{
  "n_layer": 10,
  "d_model": 128,
  "n_head": 4,
  "n_kv_head": 4,
  "head_dim": 32,
  "d_mlp": 512,
  "vocab_size": 512,
  "activation": "gelu",
  "norm": "layernorm",
  "norm_place": "pre",
  "norm_eps": 1e-06,
  "positions": "learned",
  "qk_norm": false,
  "attn_scale": 0.177,
  "bias": "none",
  "tie_embeddings": true,
  "parallel_block": false,
  "init": "normal",
  "init_std_qkv": 0.0167,
  "init_std_o": 0.0,
  "init_std_up": 0.0167,
  "init_std_down": 0.0,
  "optimizer": "muon_variant",
  "lr": 0.00881,
  "lr_mult_o": 1.12,
  "lr_mult_up": 1.36,
  "beta1": 0.95,
  "lr_head": 0.00825,
  "grad_clip": 2.0,
  "warmup_steps": 200,
  "schedule": "wsd",
  "decay_fraction": 0.653,
  "decay_shape": "linear",
  "final_lr_fraction": 0.05,
  "batch_tokens": 16384,
  "seq_len": 128,
  "doc_mask": false,
  "train_tokens": 107900000,
  "steps": 6586,
  "dataset": "wikipedia_en"
}
Each number is 128 + 24 x the weight over the matrix's rms, rounded and kept within 0 to 255. Layers, rows and columns count from 0. Numbers have three digits each.

# layer 5 MLP down (transposed), 512x128, rms 0.13, rows 37-91, columns 0-127
089118117118131118094142116132132106122150118123138121092137123153147105132147115170150081194148110117123171171155138136161135125144122147134114086146122122129112174137093107175108099078142130168186077082097138140123130120093139147113150143098135182123140155090161116149104082152159136141123084141099114135121091120141129074125122096129144158124120111125132142120136104134153155113150
161112131128107141162124115133163180106117178139079086168129124115073101115122136107130105067064129108134047116108130197139129100158126176090135161147139177099145137128108106128066128167128153151100154120097149122138159102109137110120135165138108112149144098117147133153114135140123134110131137111123141155145147115125159073103200106085164150115135139126087109121108154163146165135110
137137095156095125140162114160140150160166131143159117128157179104083111109072116106080155094119122201107099165094128134122114124144151122119128113135145124139150107135121107147104116180121151137110099130124119166117129153167166121104110123133161131116170118124111143134129128053120060122133119134109102108164104119127124124148173163115092141118135068133112122142164118106141133125171
151089115101104125147111124130156112165133133120087121153154100155158090143147119097110105135115082131130128147128117104121123132135151122114101137100226117088118129089124123140093154107130127128105123134116146122138137157131086174098177123135120113126122155104155127131139112120104121147174101131188112109125087156118156096128117163139164130132138122122107153137163137169110133161105
139106073097119107137133148143145097112108090122117111123102114173138105106160128119158123113180097133140176145160106121103106115152099113095070121141186127136177170132140112150134125121117126170124130129177127120083146127082136152139181130136094125139114094135135154124153141108133134115142124140139133150110119123139116108139137127104108138129138132147176083092117153138147108090142
116123108117162116110140123115133071112136152101150142107118135112124138133130102134143142161151125140112123132130109090170139093153119143137125121110142113117107074119089151157131099137147109123144152136131153100196122141118151156164118152071142178112124108151129118167163117101172133119151076118133115111150122136103116178159065121128090103120140122134149158119123089121147141126132
140147190105106108109123110109138133083159143127094134166119143150096143162132097142131165156103122132130151127114108164093128165128125145118116139117178104129169198093137152111125127127087159127134117089136103117147142150154087155147111082102114137141103109122135128123124074116136095099123129137090131179162131141110152147124094149121124116149120168108159106122084136145108117113155
111191118116149179139139120151150120106164152182173096144156109151133092123082122107136151090134126119078086130152113188154134125134130120099121163102117107107150080087130131112096141149128126064087118148118135121147098138137132076142134148169125134114121141153135112181115112128103134122109146112139162125110119152128104126106111072152118114137165120123126147095132147155108159117184
164059130103083194120111165148109156117142137122139121095161101130098106162132106128127102074144104135131084119109133181103117151112104133153083184186165141136152137117114134182092165110137142151159114089106125115174118139103155159107147128161134113125149142123113116100139109174145092145125146088094140141158144138157122109100158096123091104142132167113108116116135141117139119101120
120124065171159158153142108176187123118096112149142129152163130072140112119132166130147099131087112111126169125140134079101111127135140119107127161102105126129156073118152138153109112153097120108128128089078088109112117165123084145110132132166112158136151131159092121145103134150116144090135164122144127138142140121137146124166116107166146119157111115124152145122161145095154105097107
109113142165140176111112164125116133156087107130121115145123147106136152161132133130151161131089136121163049159137105169118109115122099124140134154127119138097142117120131136153136124130103172140159109124153077162103100105149116134095128093110141129128159147123115155092111161119108142142140097079101103101134075196097088123117120090129170130137086165135076161139139148180169152128127
123106093145132093117101141097148113136126145160102134160070121132161126132109116150178131119113106157132105105125147128117128137051149117136106175079089147131152151100106154096102110112136171145112186117161102142083135090156145093188103170138138134158156130136154116156103115112181135146180126174104122142095097106140111134123138122083118177118152132115103126120104117145130152114150
098098125152147106180144156128144099087136139132162193152115151096138137141149092137148159133133122127138131140172125101133075165132143167128102114092149158110095148106145127117088074125154171131110146117127115122118129140122081105160165158166120108142079144132123143106129103129119116129160153104137120099136130111091119111138104148142128126150164130110131132145110091129115126113073
126114155111117102123124141069142105164185120088103115112124111151203110095092102118101129182137115140153129124143147187111101117065109155126110109091169145130157090167121126115143152103149144133161072123149168109126155140094144138136146152142087128180108134117106157128092128048145144150141121121115126167138104157146111136146161119093126168137156125092132114109161099135101125113124
110128147124113096180156152126106113112146105140084089127117149117179121070120091112091153141161124145146094109112133178135099086129121117145122171145138130177115092133113107107116150120133100127144154123111132159067176173163140142121134155111120149087135146134115139140107114130132116152140126126129137143184127133154084123126103132160095141107116166136118127115141148151099116085114
129133148097118112163137154134127118086153078171069122103138155126143142119113142112137131181159153125109116109147159128165096126123123109153120136123155081125123103112167125129146142100119119136101144090131109151117115147105099086116139111131136133160089131134145099156143141174142141133115155135112176111133127100139179101150124184120128096152090083118104111107145153111153101132133
086116157101147195123130096147110137130118105091131133129188115140160136113140141127130118173099155111069108102126107149173107124147131112145161131115134108062160134107153163163111109175093110082141197110115106128165139154131109159144136097128167151147148092113158123148121133133142100096139115080118094130098145151106154115157114082092089147134138103128145107161168156128103136116122
098098136122167105159123089119154151124153132151085107118122153153136134118111145174120125125116103141144106162154122172105157111166122077148103126154111121154121147161150109134114127094106129140108086107160133124131159106152110087134131115172119113189105119146075138083122156113085162121103103168116139124112103162173140145119104129092106142148117122135134105131099155122094190150131
115103151166134104112177110134117129132122112167141129122106105116113129131112131103130141145146148156106178142073129116103116140115129114139128123150124182086169122133149152162116135133110111124130104167142146134054101119122129128097124123155124124119137155132102135109134129141109143137108109134117150132115093108159110159136163107128095112163151167128117167127126118094122123132093
100139105140112105137112141130135110151134113133090109156061122098154114088130110126134154114127139167133144138146040165137118133114126124135119151109137149154144101136113107150093170121140141140086137111089111110127100173117104169117151096097088122121130133136187161155142149155192128148125147111148085075155084130167124144137105151146167142118123103126143167135105119110115148152105
139075121113133116128120146131118084132162080102104101145114118086123142132160120115140163141130174149132152128126132103095099131160144105128135115111122136165091161117107130131128169119154130154132093109114093134107127180125156140113160122107180146120124131153174171106143117133140146133156185094117154099115140188125123134117113113119135126155086116117124114096129090117116130111131
108130131126128160149135128105116106134132162186140133108151148130148108096123134148160157098141135142146166100125094117123142094103113118130101150154107151128144111088091105104096173176105155116146131146114161140131103138106092111127085141188072125129093142139155097096122114099133086125139127108101157072150141149130154142128137135160142141138106134108149152143147130107128100113139
120134102143134154150113115115127105181150125125158131122094133151147130139091096103124115153134178126121078167132119177107125109126111101118125124160119110149094131137161128077121128133120120150137141106125134084137124136126110116144107115116153114127111134119141114149124149132084138143120182150161117117134109109157173140147131108132056126106136112120163111142130127140139187099127
106147114111159119136122121099121092095138091088139170117111103106131164148160097115128141133134111139148133121099106090117155109169127120138131118146142125120141068142142138152107133162110141148150124151136125135121163156109187121128155140120145135117117119169120160118113139072161111131140120126124134093112097106148097107170125140111110151141139115096145126126115174120135113127130
101153128138110158153164149122117101114172142164128122159089108134131103135139106103141117155165086116130135111103153104133085120138120132158116100147133091131091121139095137143144165119134149096123164093076128125122100159124105154129128112157178147121146075154125169124153127134108116133168104114175116123147141107125099113145141096141127104122124133118091133163127125178107132106136
139130188131138125095132133135165145120130138066131140104114176149130145096112140113152135113109130111156111089131100128133108129118083124126093135150133129112074116111163105141170118163085125161126137120137148128112133135164112117122128091118108105136174123171071109127165108144107141147124135170132177092101128136133104114136106176140115104104137150116149106161121155116156120085151
121102108115138099095176104122090177140131161111173101130164106123127111113121137140114133142127138146067136135081149113194141173156156108133127194107115129133160112137163079090119125166139142170108165162152108120138069095121127077121099163101107115098083168144147122126165094146147095147128165095090138114076127079156145129124118151107121154098157109124133161103160119091168156146116
117126156107119107109139150099140128058112164083096129139129102115101132140128128142087096120138133100128133096130134130131115106142143140100156151097127095151086150128181091135133116098124153143161168120090079105154157095122093165122130129108125123145142151183166147133182182107147100118131134126163150145109108113117202146073165162128112159115113155115114153143169164118143072135089
162128104148171142129136115144127083140108159131142132149142111142099136132144125127139106122141156144129086171130128115125105119159120132113118111114128120113115153154140113106140134129165105158086102104129147107152118167131109116119141110135137150115139161135143112054181128150139093098123154160119121117112131105135086122146104155113154133103174113098131141107140129135078130152097
116129098166145113124118138115163132104144183149111096124099130124101150074181175107124138107156111157164106132103128099118176114154137075130112112144158150136119124149141136151130135105107087091089090135129124126112152124117153122138140105156125136109132119108120136124126159080133148157153117110110144108138145121173190100149091132096145098094153151131132159105107126129126107149133
135133127154082145149132132159123147124092123096122122114110204158145083107135063127112133110119136115107129146127121131130156075127158130120154149118114125135114107101140136085138171147112158089151139143139165123134138142135144124138178079152141101139112129124121159167094100124086107121137116106110107149141113130121146132143132155120150136147091095125113098135150151134100130118162
154097115117122126137153167106114080168153136136112144099128117126114128122099158116100142142087119099145145123122159135134133108127071138155153152132152155125128133103090107121130138167127130116136139154147138114109130154096144124090161085101117109126135145131133111124093142136053140145150126127169154127151151134142147151082135158131097150094133127119108136135125123161126116127111
112130138123150092147162133133136174111151123089110151085190083119122137126138128095100144140061129098127070132120158119169101140095128111105146118105126120161102116139095130124112193129081118087098181115133113147147111143101089168142141135126144128177121119129146103156116127136141135134117100112136107126184191103144145092124133137140098118091139171125109120151144120096173162134168
105112148134114078088153130142146136090142125087084163158126124134120102136123146143163120104151106122136115063139170070132124113110126189155154113091161124163143110095131074109193106077118124132163112108127153141087136125140098145118163126151141164139134085131156118106155145118098118102168126139149130165140167118124159125126081152148129106136120062159124166150150089121156098133129
130141086160132132101094134124060155214090189119092129136123178136151141107143157156098079111106135099136107150142140166102126095115102125146114138116101137125166117135101120128103164118120089133150085123119125112110190130111075152119115083152135110108111161113141104133150163126116111152122164077122117136129141172116127146160135113178106153096121162136136143114155119176118122115131
121146068112116137126122117110105136132113121130130108135156146096133135131109162089130158142108176159134137133109133161102100138143130113133110165173154115140130142097081141118139111132122071117138129139121108154143153096153130144096101100129124095165136128109113109098129088138130096098118122147112145123121136185130154169121143164125150144182117099115122161147140128083108136155156
121137115142159110130109115149127107110156068175116131139091146128158146098133117153142142160140118144175126135138143089128170106134166103089117139172100139146132135139127096143109139106113135116136154105122107149125145127113110144125132132096105184108132141162134123121143126130183131147097121140115149142115137147143110133117150127130090124151148105129095109091100152128106097042123
133104140107078144131170118133119183122107091098102130142049179139155118113123112173095125129126115107144140173061118163097105174111132115157139151146096150171155126152118138070165159095127074128109103153115094096136139115120120107149154065127132101152139177104166111138127097089125149140091115096145124166139143134158130156210125111118096135161128140170147116151145149102132105141086
135115077092138094129142137158115105103132102145131166148097085111144103137139126087120097113157132154132136089104186093165123129160162108094062150145156157146183130133129132113123105126105147116084151096124122114124142158115105148131148117163105081096130135145133131119141082134142131141133166112123160159130099113146105124119106117093111123148125154118140147127166186136163129147148
130097141168161145122097112135144070170112082139145140130091115134107092133114119113146164156130164131138125095115134094151143102138143150081090112111160107132106131134115091142105091130106166142151137128137105125151126143139114121124161142122106120133140139112144135154120089147143117110108158106145123139107137124115138097162133159126142146113094134100159119117188135168115140150111
115149140149122118141128094101138144139101138106126119129152126130152103137150143130124116108110067141139146168143158145146137110125106136114082125114167121130144113102127132097184134129135111064116176108122099131151106128120113111128141113087104147110130140137136146120149131168121129170137134129115101130113107138118092134158145102126111150148162144151138121111126136119114124160121
118141082125174101134114138121116106105123090147148132136105129075156132106141109133129169157161094103129132118136134164183128122116145119059140110125137094136096127121115130139111077124134134130098124141133145152142143147132111162141174133128156135108137110102124104103139091113140155187154088114147108111178171153179088093111083176102149144143105152135122092126114151099179159109123
091133120069120114072125111112127123122123077114131139110142121144138132133128120145117130101125135127100152174122130126142122117143153141098165119122094161141111138120145153117119127106132141141112126130122123137172113136099127126109108137170153111124118125175125132116107082128131137141143134117127161149102086134119141108154193120116132108130152107152161117166130163134133145130145
136118155154123128144083123155118120119100128109112172103142152120141108166134110110111140150131114073103108122090127150160133110111149123120139155158152084117050103117158104101156127104129161117133160117167144151089126110113113150110151148163084183153113126103129149110123081152128133125126151129155109169126145154081117115123102123101137152135145169132119146132128123145139115141123
126137104147133117109149128110134147099172124111107132118163129136111157136128110101143126148110137102169084155096149113122102118101101155149160148122126099127137145146124128133159140111158181090116177139122123102164153099134120125139143105130129130129135134118120093088140144135117125165137120139138118137150170127120149110099157131086151135089122097132081101150101091127148150156098
117104139141158085081147122167074117106127075114114177113127140142112153145140126113172136114131099112135087085097159123141086107110135080163152134166173127141122116154142149165160158157133118147125148130132132095165110096139125125096174130115054115129129122131158097093149144136137141090127138107093131119115160099162121153119155140145146136147128159117106138139119125114141146130110
121090116126140102080190128121134139091150104084118161123142141111107144119131152141165123147141097144119101102094102171087073125178184142141106098136142135166133158174094124149121175143111129108136123136123110087149101136142127127121112140137088120104152027131126155106138136134105076084170158128162087132141131150174130166135159143115110180083080138107143107118140148156177143134107
132121091113137179134112138139088138092149148142119176162091112150175119134097170131134138092116136121141154118141125141099137141138154118084098150146120193113130103097145133128158119126151101116151112104104132101109133115180124104152114116120138147113188115159105116167104121137070119138112097093144125103126107154162154190137119116089146149115151093099158163092105089115161146111128
091127101145136134110145121127109133114122132149120167128084142130116131130111136096121129101145139120163148109129144138174146160146146170105164144106117164128148115123152134131144139107121138108156092141094098115114147166109160104143117118152122098123119122147125120101151120135116109119099101113104106140182155134080121153118106141103151082111092136098130143119137153134164133126163
162139129167128133170143103095142167127134123147090139123169094094143103135141112119117126175125137119179080087111122116161115163116104099105145170106170102139117151146127073126134152121128096126105182090167126159105147121129152164156124131117119163170169077143102160104129128124113114154174107169117116114159106122176171112100092112105071111127110103139139117092112124138086148099136
149148154127090126120129130134143074152143158095147147119100138150130183112144099120180119101150140114085186130113107142158089149147168121146117145103133136128134138126133102112136144169115122108124124106135143107108155184118145117128070095134108141081144118116129133059154143163094093128146079133119130154140138106136108150114102150123178119126126143128128101117163146116131107108122
121132100100102160140135161079118157141139091123155100102142140174133175130100148116123113142133127150124143131109101101120102096157084059125127087150135129149106128145125106127125133137108111115140124143117163106124158173157125124135157150121126129109101156125096136113100134112143163140148154107112123154131150151148139088170124075136124168111147170096114154152127134129113088132131
139147148102131103103144171128092124118111140095139112144142161128140121109139160097152148139146121112156120098111133125137124116166068131121097106138133119126156099112178128137133167143113139123128106150113168133149103127121149158139097119104086124119141142123114155157109133106112082154152116120090162114148102127144111050070090123117150140137130127140113100184112172123164174165128
127154144088122126142128127090119133121086140150117145107137132090143163125123099099104151101086149114110169126137158136110120095099089172107126169128129157149140111153140106130114115100176132128143142101115134118130110143112090162145133130151131120153133120089112137114156145115129141118139119120133170112121081152122170124166171138150096133143106162131127083191104117157084116116133
126133145134175102138135155099068123178126115118105149106099134137165119104135136150095126124125111180136165136106126142156144156121159130172149104137097079131135144111153099131107120142133085105129156114155114156109132095147152134155121125139157110097126127128103114139169153130112062139146154098096110164143127137111144139127145136140131128090104126130122087082130139148106123113140
# layer 5 MLP up, 512x128, rms 0.349, rows 38-91, columns 0-127
130130144110113116121078114166089171133144098186129078099130106127082114136130101126134111161124157159177079107125147109108085145169103077119188118107126126090122122129115156112156136115146137135105139133193164127109169100078163125133067137088145145152127147165124141119101198131119147101097165167170110170118143124138085158104124120123137141110080105131061160070154184117160143129158
135130177133139139112147098154137126135109110137125110135129134107113119126148108144142137181117122127174045118127129093132124154087174117087118181142157098087141122126143164100105139088125130167139154141148139088116135175166134133090134141151115060141139083165077105164130123102145108109122106154103141120148104139126139121137123119124124189096129149080149150131094164125099076184075
115097152069041120141138093151136140128112126123144137129158127145092091127145071130128119143124124129125125115123139142132151119121138142166107146125113081125180146161168161120110106137132142128124150151133125121116109129172115085090155127145143141126094148141145156131142152113137127126112138136116110145148153112114132090131142109138102183119087137118134111184141112100111155152083
083143148167154173138133127159105114118111131132149164122150154093120127151133116154116118142112128115110149152086147185112123128083159139138176095110091151147091153113111109132149158123120143120067159101132119084112113101142119112151085139158100123108142104162141151115120117115123097144146087107124078148149142116118144143115166120162119098142070108107101171152105136108127122126146
159115149119114098146109131144131121109153138141120154084149071082141174108110142146126141126149112103118077115108173168113095146153134161124142113113117129132129115136150143139114121125142139108119102122146101141151134152088113118134127093139145130151166104114096131110136152146114118108104158093184119127131124149152121093115168136118163123134177181118148121143100137105112148121091
140129122114112148150148153101183150104110144141131138099141084171114131135129136158119115090121107154117121150127120115115081071134100160141133101133131128142133134148126111126148145112088112161135130094089141134098055153152137145091132121118136113148141137139149131109167137115155072151175128101166124144156143124135130126116099114109107120097112088170203081138125116077189118129137
157093107125137125143132126139121168089167118143163150164119114152152072128097100126099113114126132182130128108141146117123123140139105176116161129124113132102139102160147197092122123081091145098121200152157104115143130114119107135139106175160145083097168145174092149114113106126146106156102137118162160100148113114107116098129153114135093108146137142134102088180122107137115144126100
100122102083056163137155111116134118109143129115112126152151131120115072115142117072107157159143116111128158132116162126090153125133132155169141143143113080145144119114141141163157131143180124126083152135127118137116103138075131135097147151129130135117115091115160160115138159133165149124169125143133123150143149105121149150141129110152115083117150091135107112132121143095139126110136
144101093149141137180131154113141122151152122093148165148130105149066107126107107120112121155141104101091087062138112109102169136068150114139131087137172120107131147148106158127142123170127111134139130154123117096156147128127120155108111106114153120110122133086136116111121117109132151150149145110125106095110163193121151082098137112128141106117095164169111141084150157149150160136160
125102120138163098145110150131115156137056172119145151134116138099136144138122139173116086140165147155122123112151121127151143135119151128115140169132166119141097132122155087158117130118110128068111121107153110168112105155093117099135103106099109107129149131157095088115103139130101149119087131126134128173135126175176104158136111113119141106146060115168162075139122122122100145140142
090137162147140204215114089108140127151108092143112127122181131137104123119107151122120106094140103098124112159153139111136123124085083151086153060168121105104167106178121113123144129118111145128119156120124145134145108132100116140113132147105102146146141169139138127114113128157181108132163113122092135126142123078112102127155112139075146118142146149123082134065161070140157163115164
079169151114143132138112130113127168113145142127134117087153113101130104115137136124101123141151149146095134137151115139107099115157170100114134119127171147118137130098139137149193168102099090155138150141123125172148173137096121179088101134114118099131178164120121103154096121137133163125128127074110116126111115144128153136155113134177125139141133100115104119081106108137120096169141
153137091125128118065110165160117170134146129112135178093151167164128153093148130105134159092138120126129120133145120163129112088115143118150163115107136105136116128148109103123110151135137121127140106101064133117147212134131124164103165151134139097167116129162130095108159102095155102157127127133111126100164124125135096151106073101126132159151156159211099116131093164126100122119108
156156141137127171077078170083120141136102100122152150072158134110124117139154101153135106119122127120153164147127118130135120105120141133124125124148108129125104140143148119096158147118118083140094121138124102147132132153146111139168119117187076081168118102089101104155133167126143140098150113049140089119102114130128113141089153161116172145129134129102119125146158125110094165175137
119090151121116097130176131136105159129184126079148154122136071163124143118157119126118089100076124114105101139127168108124127156133117132125129122131142138136164161141130104095150149163112170149116098145134136104135129148124145098135089132140151158133122098089131127076087148148161144146110082148160133164107150142132132115104159121196095113105099168150103134110104104135118141138147
127128135101081083152121129157142160097133129150123136146129081106139134129122085163160050111097168093191092144152137140134123110158108130104168101122141133118130142117117131128151125135117121132102150123111180108082068158133171127160155117136093138131108124106168138164144164149133104108075148136120135165126122140155170118127110170136092121109137081135086159111152133098145109154125
142141114112156143158127120139137174117120149165139130115119167132145145146123155148151091105153118099144117157156146134171158139109106102082128104071127130085118102127149109154104120066140106113094141139123144125127100137117101146150092128110122136131141133112131175101169098118160103127110102132131068154138146134187103096113142133129129120088104158196142129144122145086163124138138
141146161072112120099138156147135119147122094145125109103133133143079108092134121091109079139125097158130128081140151135099096157094133161189086126176124123110085100175093146134163137142139140139143122128151125113137130121115160136142136141128116145114134122163145133154115160103135127122122129129141124133106139157078141103120120136091107142153127142143120090127168108131125143111105
142099150109117166171089125113149111096153128127109160116141079139136077170086139110109159128115128132134130083133166133127100163141155163129118075162132107172167110162161087079112146156127167146159128117159170084140127062110124107088115131175102166103145143088118164150130110154123149118180118131104114135098149130145141131150130128135134116168153167111129142085145174125129102154159
121128104051157096160116163112129140157135122127121103144154151134118122149149120153139139106133137136086111117134128148145112113124175124145142137126126129097113147139118111143128131141131120166137120085081144132185109149109190098143110135135129115114103120113128147129147157138143114171120115128167085072127184082121114116123175141163127132094075160161126135103090113124159105116138
101130127114137146126131150101123116150167107159160135139141110121120157151152128143096074138102120125116071157154128155145147123115149135138097088119107107121092131163145117125119141120144116138103137172150104109117124136128178116093106127120162142102208151157167141142152081163144137081073100132113138125104126131147124093173138149088117140112131095119122120095145112116136108139123
137142083122090102121135153115116160146113143111122143165094146101063115113141119151137095129133135147137103144107136084097074128144153170112115094121175145107151114137144087108097116105160122130136115125100117135096132113155125158115161137143097127137128126139092145104123160163119091123130093142129149104116099151143133116151083159130184123156144109128108139135128169142098136129146
128151132152147171100146132165157153118086111108098105131114085141123066151113129149162088083158095157155117116133080138114148103182133166107143090109152143167139171114175183184118090140142138103135137154131157145078111105114148128134137142140092120136137137170123106139136144131096127088106129132141151153110116111122135149128106139110130118120097100096112116136090081150121139143144
137124113104115095086162127132095132146067146060113079102108114155134115119121122160099116103137158168143117129131144125131139128159108117097121121161154139149126163128115106117128125111156121108126123123127173162132163133095123120127132129126089097127169121137123111157126192096126129132176106143101144172151091155176126124122136103153114090112165162107159089133138151103117149138119
160116109126112148171081118144141164101130116146145155126141111166145149135112132131137078093136117117148125110139103137121106096146163172154139094116106135103156140094074180133144132098129155095082119116103143132132076156078122137144149190143112148191115126137135157121113134176134139119131138124156186125122100091139135107096121140140138162106109119137125135176106110113079131073100
124131176125154090106152092148099074122122130146128143139131147121119118159127123123132137144155122149170090130131171074124119116069113125145203140133143104146140103131128160135123091163081086142124098057140160103152142160176184144126143123147138133127101090093097101116143119146127113104087168107148146150125099166139118144111136154139132124099138141115132105142104135108138110118134
135094110172101139173118127164132093114076132157145146099113154089147124159111083147113113144158186158174126133096141124139113131136177097142125121083168147121181100110101127079116113128094155138127105159107156069141166124131112124127140125108112119131118097174104147118109150091102139114151133145170091170121164107145155119147110121137174134098138136122103108148136137131157141111093
139136154136098086127148120155151135118126144129095151105146151129093141093132106120113169101165089132111102158097154109152133117142090141136136175186122117140100137106119133154138130161125146128151112091092130132136148131090153182132106135077099087094138119104120103134129155127107133157158145101133153131171124129112113108123096139127178137116128116137116144155094111146122128124137
145153131137091110113153095149094172127119109099130154088152106139157118126136126157159116157116126161119098135101121128121119126126134144144082103113131141128105114136132154110104102127166108158165122134143140145167130139124169117076096115136124098160108115137119162130114144118181093159099074152086111159144116186113124125106155137125121129110090119106161142156127089154115128096173
148145130143162107091162110097135182124156114136097148127083170087133135126159123126163079149125149164144141083142193112133129127126118150144117100121135122128151171122113101136097094154078115107135120146144114112138103139119153103162189123138090149165132097081112120133098144102126135133150122117146110143159120175121076087113121138129119104076081106112152110166121143141118095168131
117108093153132128147113115112125154156122135148122162058126129131141111142085131128162088146131130116140144095154107133169128140078134169092123122136115130130122175178151165105156095086146127141104145155117110129123102092174135147143159114142102130154141116094118115141140132138114100119096142112142134132118136132119114163165114092141156109117088121142172122150131105127074102156122
175111085116089152111159124171132100106133124099142158131127054108094130144155117136169118174105102109147146137106103124097121145143136121146103124142109104106156165143134119146090098195108132099139160120152114104127107139150165094165144157174104138110124132136140134147108142134158127149134126110081145115162162137159103127114085140099151156110158110113074110127164138135136092091110
106162183116085175121112122104120116117111104172075141122110126156111163113134145109131096182151136111125143140127058101115152120107143163146156108095188115157077134101064130074124130101150131099140145131118087140112095115163114127129132142115137098141113174171110147160130150151126167093107134157166202114147147135147119125149095102097160122089188095123106095197169119122120089149133
140104160133129174119143116139113124147106141134126172136165108103118103123128126114091100079113154118074152107118163101110154141118151142138141103189079130131092114169137140142153129088111148087115105128140095121127102073119158175152102138114161103118186166104079089079154118128162168070146098134156076099123115134188195134108143104119142109136145118147124124171095125132110093131123
093167145143105154116150139140140138125142105103149136123143164143102127143146112101108111148134128109127151126147162144108117101138125144151098163119095102141144159159141149143140141128133135091140145106056105141086099165097106108114133130118181110132128114151101139129132136119055148088163092139115120184141166091099101152112095118101129110120127152143137076137142117155102121126107
101144147142134123135161149113158113118152086078122099138137130159152082115137102102160108129157145135123136124129149132142103142163126160131083087158182125133179100154139072089116125162154107153139142146121149109168108109110163139164135123146131120138113169115157135131098116137154099123142114152101156136123065100120101111106152115174129141113103141141130081127131140113095105133149
128166136143121124162086176111180128159111153107160085094143118162153120119133113068125066112097125110210108122137123161086109128143127119127132134145093089139080155121109088114126169130131127131145118113131158108142152125120151097142152130115127118129124121158148108131117173159106155102130102125095090141148071098145104171111115122116153130123115123096090151100121116189107082146098
109103106131171141143118108094139106145108147166146130129136138160111117140081151140140119132128182127130131152131120169090108129116134132113154149105109130075114156128112152104090168094123145114135104136113124110142117079138139115156120164135089159111137118132129126165104118151140110112174067141140128102125129145104122137089121155095122131114104126119122125125125162158111131131117
163121129167111098168140142119165129149157155135155132102127168142123111142158142125182130138166123136109119133139147099120161087138087121088106118087160092089138139144093093073101111141129119116162117140119145182130153116103096134088127134176106090143162145117100094097103110110121100079158125110139113131101109122127110101135152114141137112163152101121152174099133071130129125146125
126117114136126098136086141102170124161114131148141104158112125121126112130152129161132122137138133116070139160151175124102106092147135109136121119152105136138133149136099120140071140112126111144120123117128136162129125126138139089147163114132124110156119126144117162112084145110136121104141156134128109142138150118101124110118115152118091129139143124103108105165118118116175125100104
180152128129158161138115114128171162124141146166167126137169163124147133125097116111085120139129117122138118112135147120158122126144108100130153162129100099118105162148122097148156119085110159114119159134105073102122109139156115083094102134153130128146108118082105092135125161094108123117108130078164106127137142125117152148129110121133158166149120140171120102124101123096203132083131
143140134118114145104143092089136167128159104102155119118150114145108113117150144154108112174122123125120134122144130097132135098094100124147148081155129116180140147149124133154121138152111144114080171133126115164110086150106116127134108111146116114106117118149142138112134146109150129119128135194099137124157124122140112133127125094152098131119127160119142097156138155130117119087161
155103124091116119129145146122106137104113160143104130119141124141138115178138128138091109152166163095139150086085127136129102156113122118101126125142128131102132120149142115138075072132138106144148104120122166136101130145083157113120112154085121144169129122126133164110116137149117112094121189107151143189158105197100087136126122096086153092137108154079087108180165144144145137148124
122123118135096124126093178133116114157147077117152132134115100103092139157167128145131104119158123142106125146164119141132087099116123122089140152127104136151128118112113134125096129132162148151113151166146142092136150135136106114096115108151126166119110137153112141117127153089151168084092125146170085107132121098122110139160156136169132098129137115120182177114134140113116133138095
116116111096115160130127156106128121088168136135141110160130163114121149137106130128101120111132121112156145132168086110096142158124165137117158057133114114115126109124187130111100085130147095153085130156135151108119167095125115114092119117143167169114101148162118098129127116139184138138112132120087153174145130151107152158082123138129151149133200123138106153120087157140131066120129
131095114159176158105077119124142103119121060150170134122130078141107094132156149119146113174172157148148174078109124117099132088106102178101133118126115186156159130144171154104121124147114155150126126130115105148176118173113156150122108137091112184097121128115135069104145097101120147134134118116106113155112143150117133093132162136083143125086120058128135111120127110131138173131144
106109134115154125106128082154139097151123146092125129143124098163140129148141158134108143110147141157106135120135139142106139104111149142078110096168151117127125138115127131123091134081151187111150119127131123156115118102116114083139122148130138134105093110123132115169135165088176120140078107120177169152089128073127110133107143074142109100120107132109128166114120125076157112128069
123139131096107104113126114130127159091143103120131095152133159084125106133136094167095141110138077164114152167125142173129093142133088089155110108137150148091148125132091140085100146133145156142146159171132143117107156111149077156127147132135135093127172135138083121180146105118147124125119149141155156121127122104142120127100137117129121124148123136100110155158137102143149122129109
097113134101123181116152126134155091140154057134139151127144140117138083137108131134156116142138154172135154153110121089096124110141072149141121162157082110125107113110126133123136108179136153131122092151149127090138149159151115175134128129165134117101118074163113132153152120164107120146098101122121117151092133143117124096136131135133133117132134111103091138124093116100127145069131
110124144135108129140125108140125158084167154151161082179120126105147133124102096122098132120122142176112120177125075118131116148145105099117144093136150128109130139171219117107099151149146123150142143143115088110141150157112118117179147119147128113123116145152120150154150118137133100144122094173137127100186168089137099126142090129113100102099146147149136156129096092111144132178126
150157148126125108125136115127142104102134103160114064115061117189133109101151138114100149149119121140152146134086148128096133158109133127136183119159114132163152142158146141155129100110097159135124141128106178100133130116106122168184093149102124134118155138107108096116128156107132155177114135148123123142104143144129107136111130101099159128116128138133123113151131112107083082120106
113121153132120155117172085111135104128141097129158104155112144141153137134152132118107148131146138157103079135134118129114147129099133161174150104167108114125119118160151127119146076115148122134099113151158098092099126095117127107142125129135132119112136165106147140118097133126107093117128103109115136121132155124156106085109097082149135149203158105144175102122116120112146125158167
134115121152152128127095114144127078131084128109108121147129131128120147153138108148140132096126146120127108083133128161136066123149134138147167137137131148140170141137126097143100134086110127126090174091148119118131161099103158131135137164183086085120093124139137136108165156163147143121141133140125122143174151094126137122116126110097096124125124118143181112147116129127170117102088
100113140121112159175102155128148120182139163150132134150170095096149117124086112136132120163117123122076152140139096137106144131119069128090118116112148157128088155158116128126102120105097187150113102142107140115107091128116109142134157157133163146191154085121154114147141132133099110091101097103129135101108120144144122091134141138126174098133109138096121149146164136139094117144118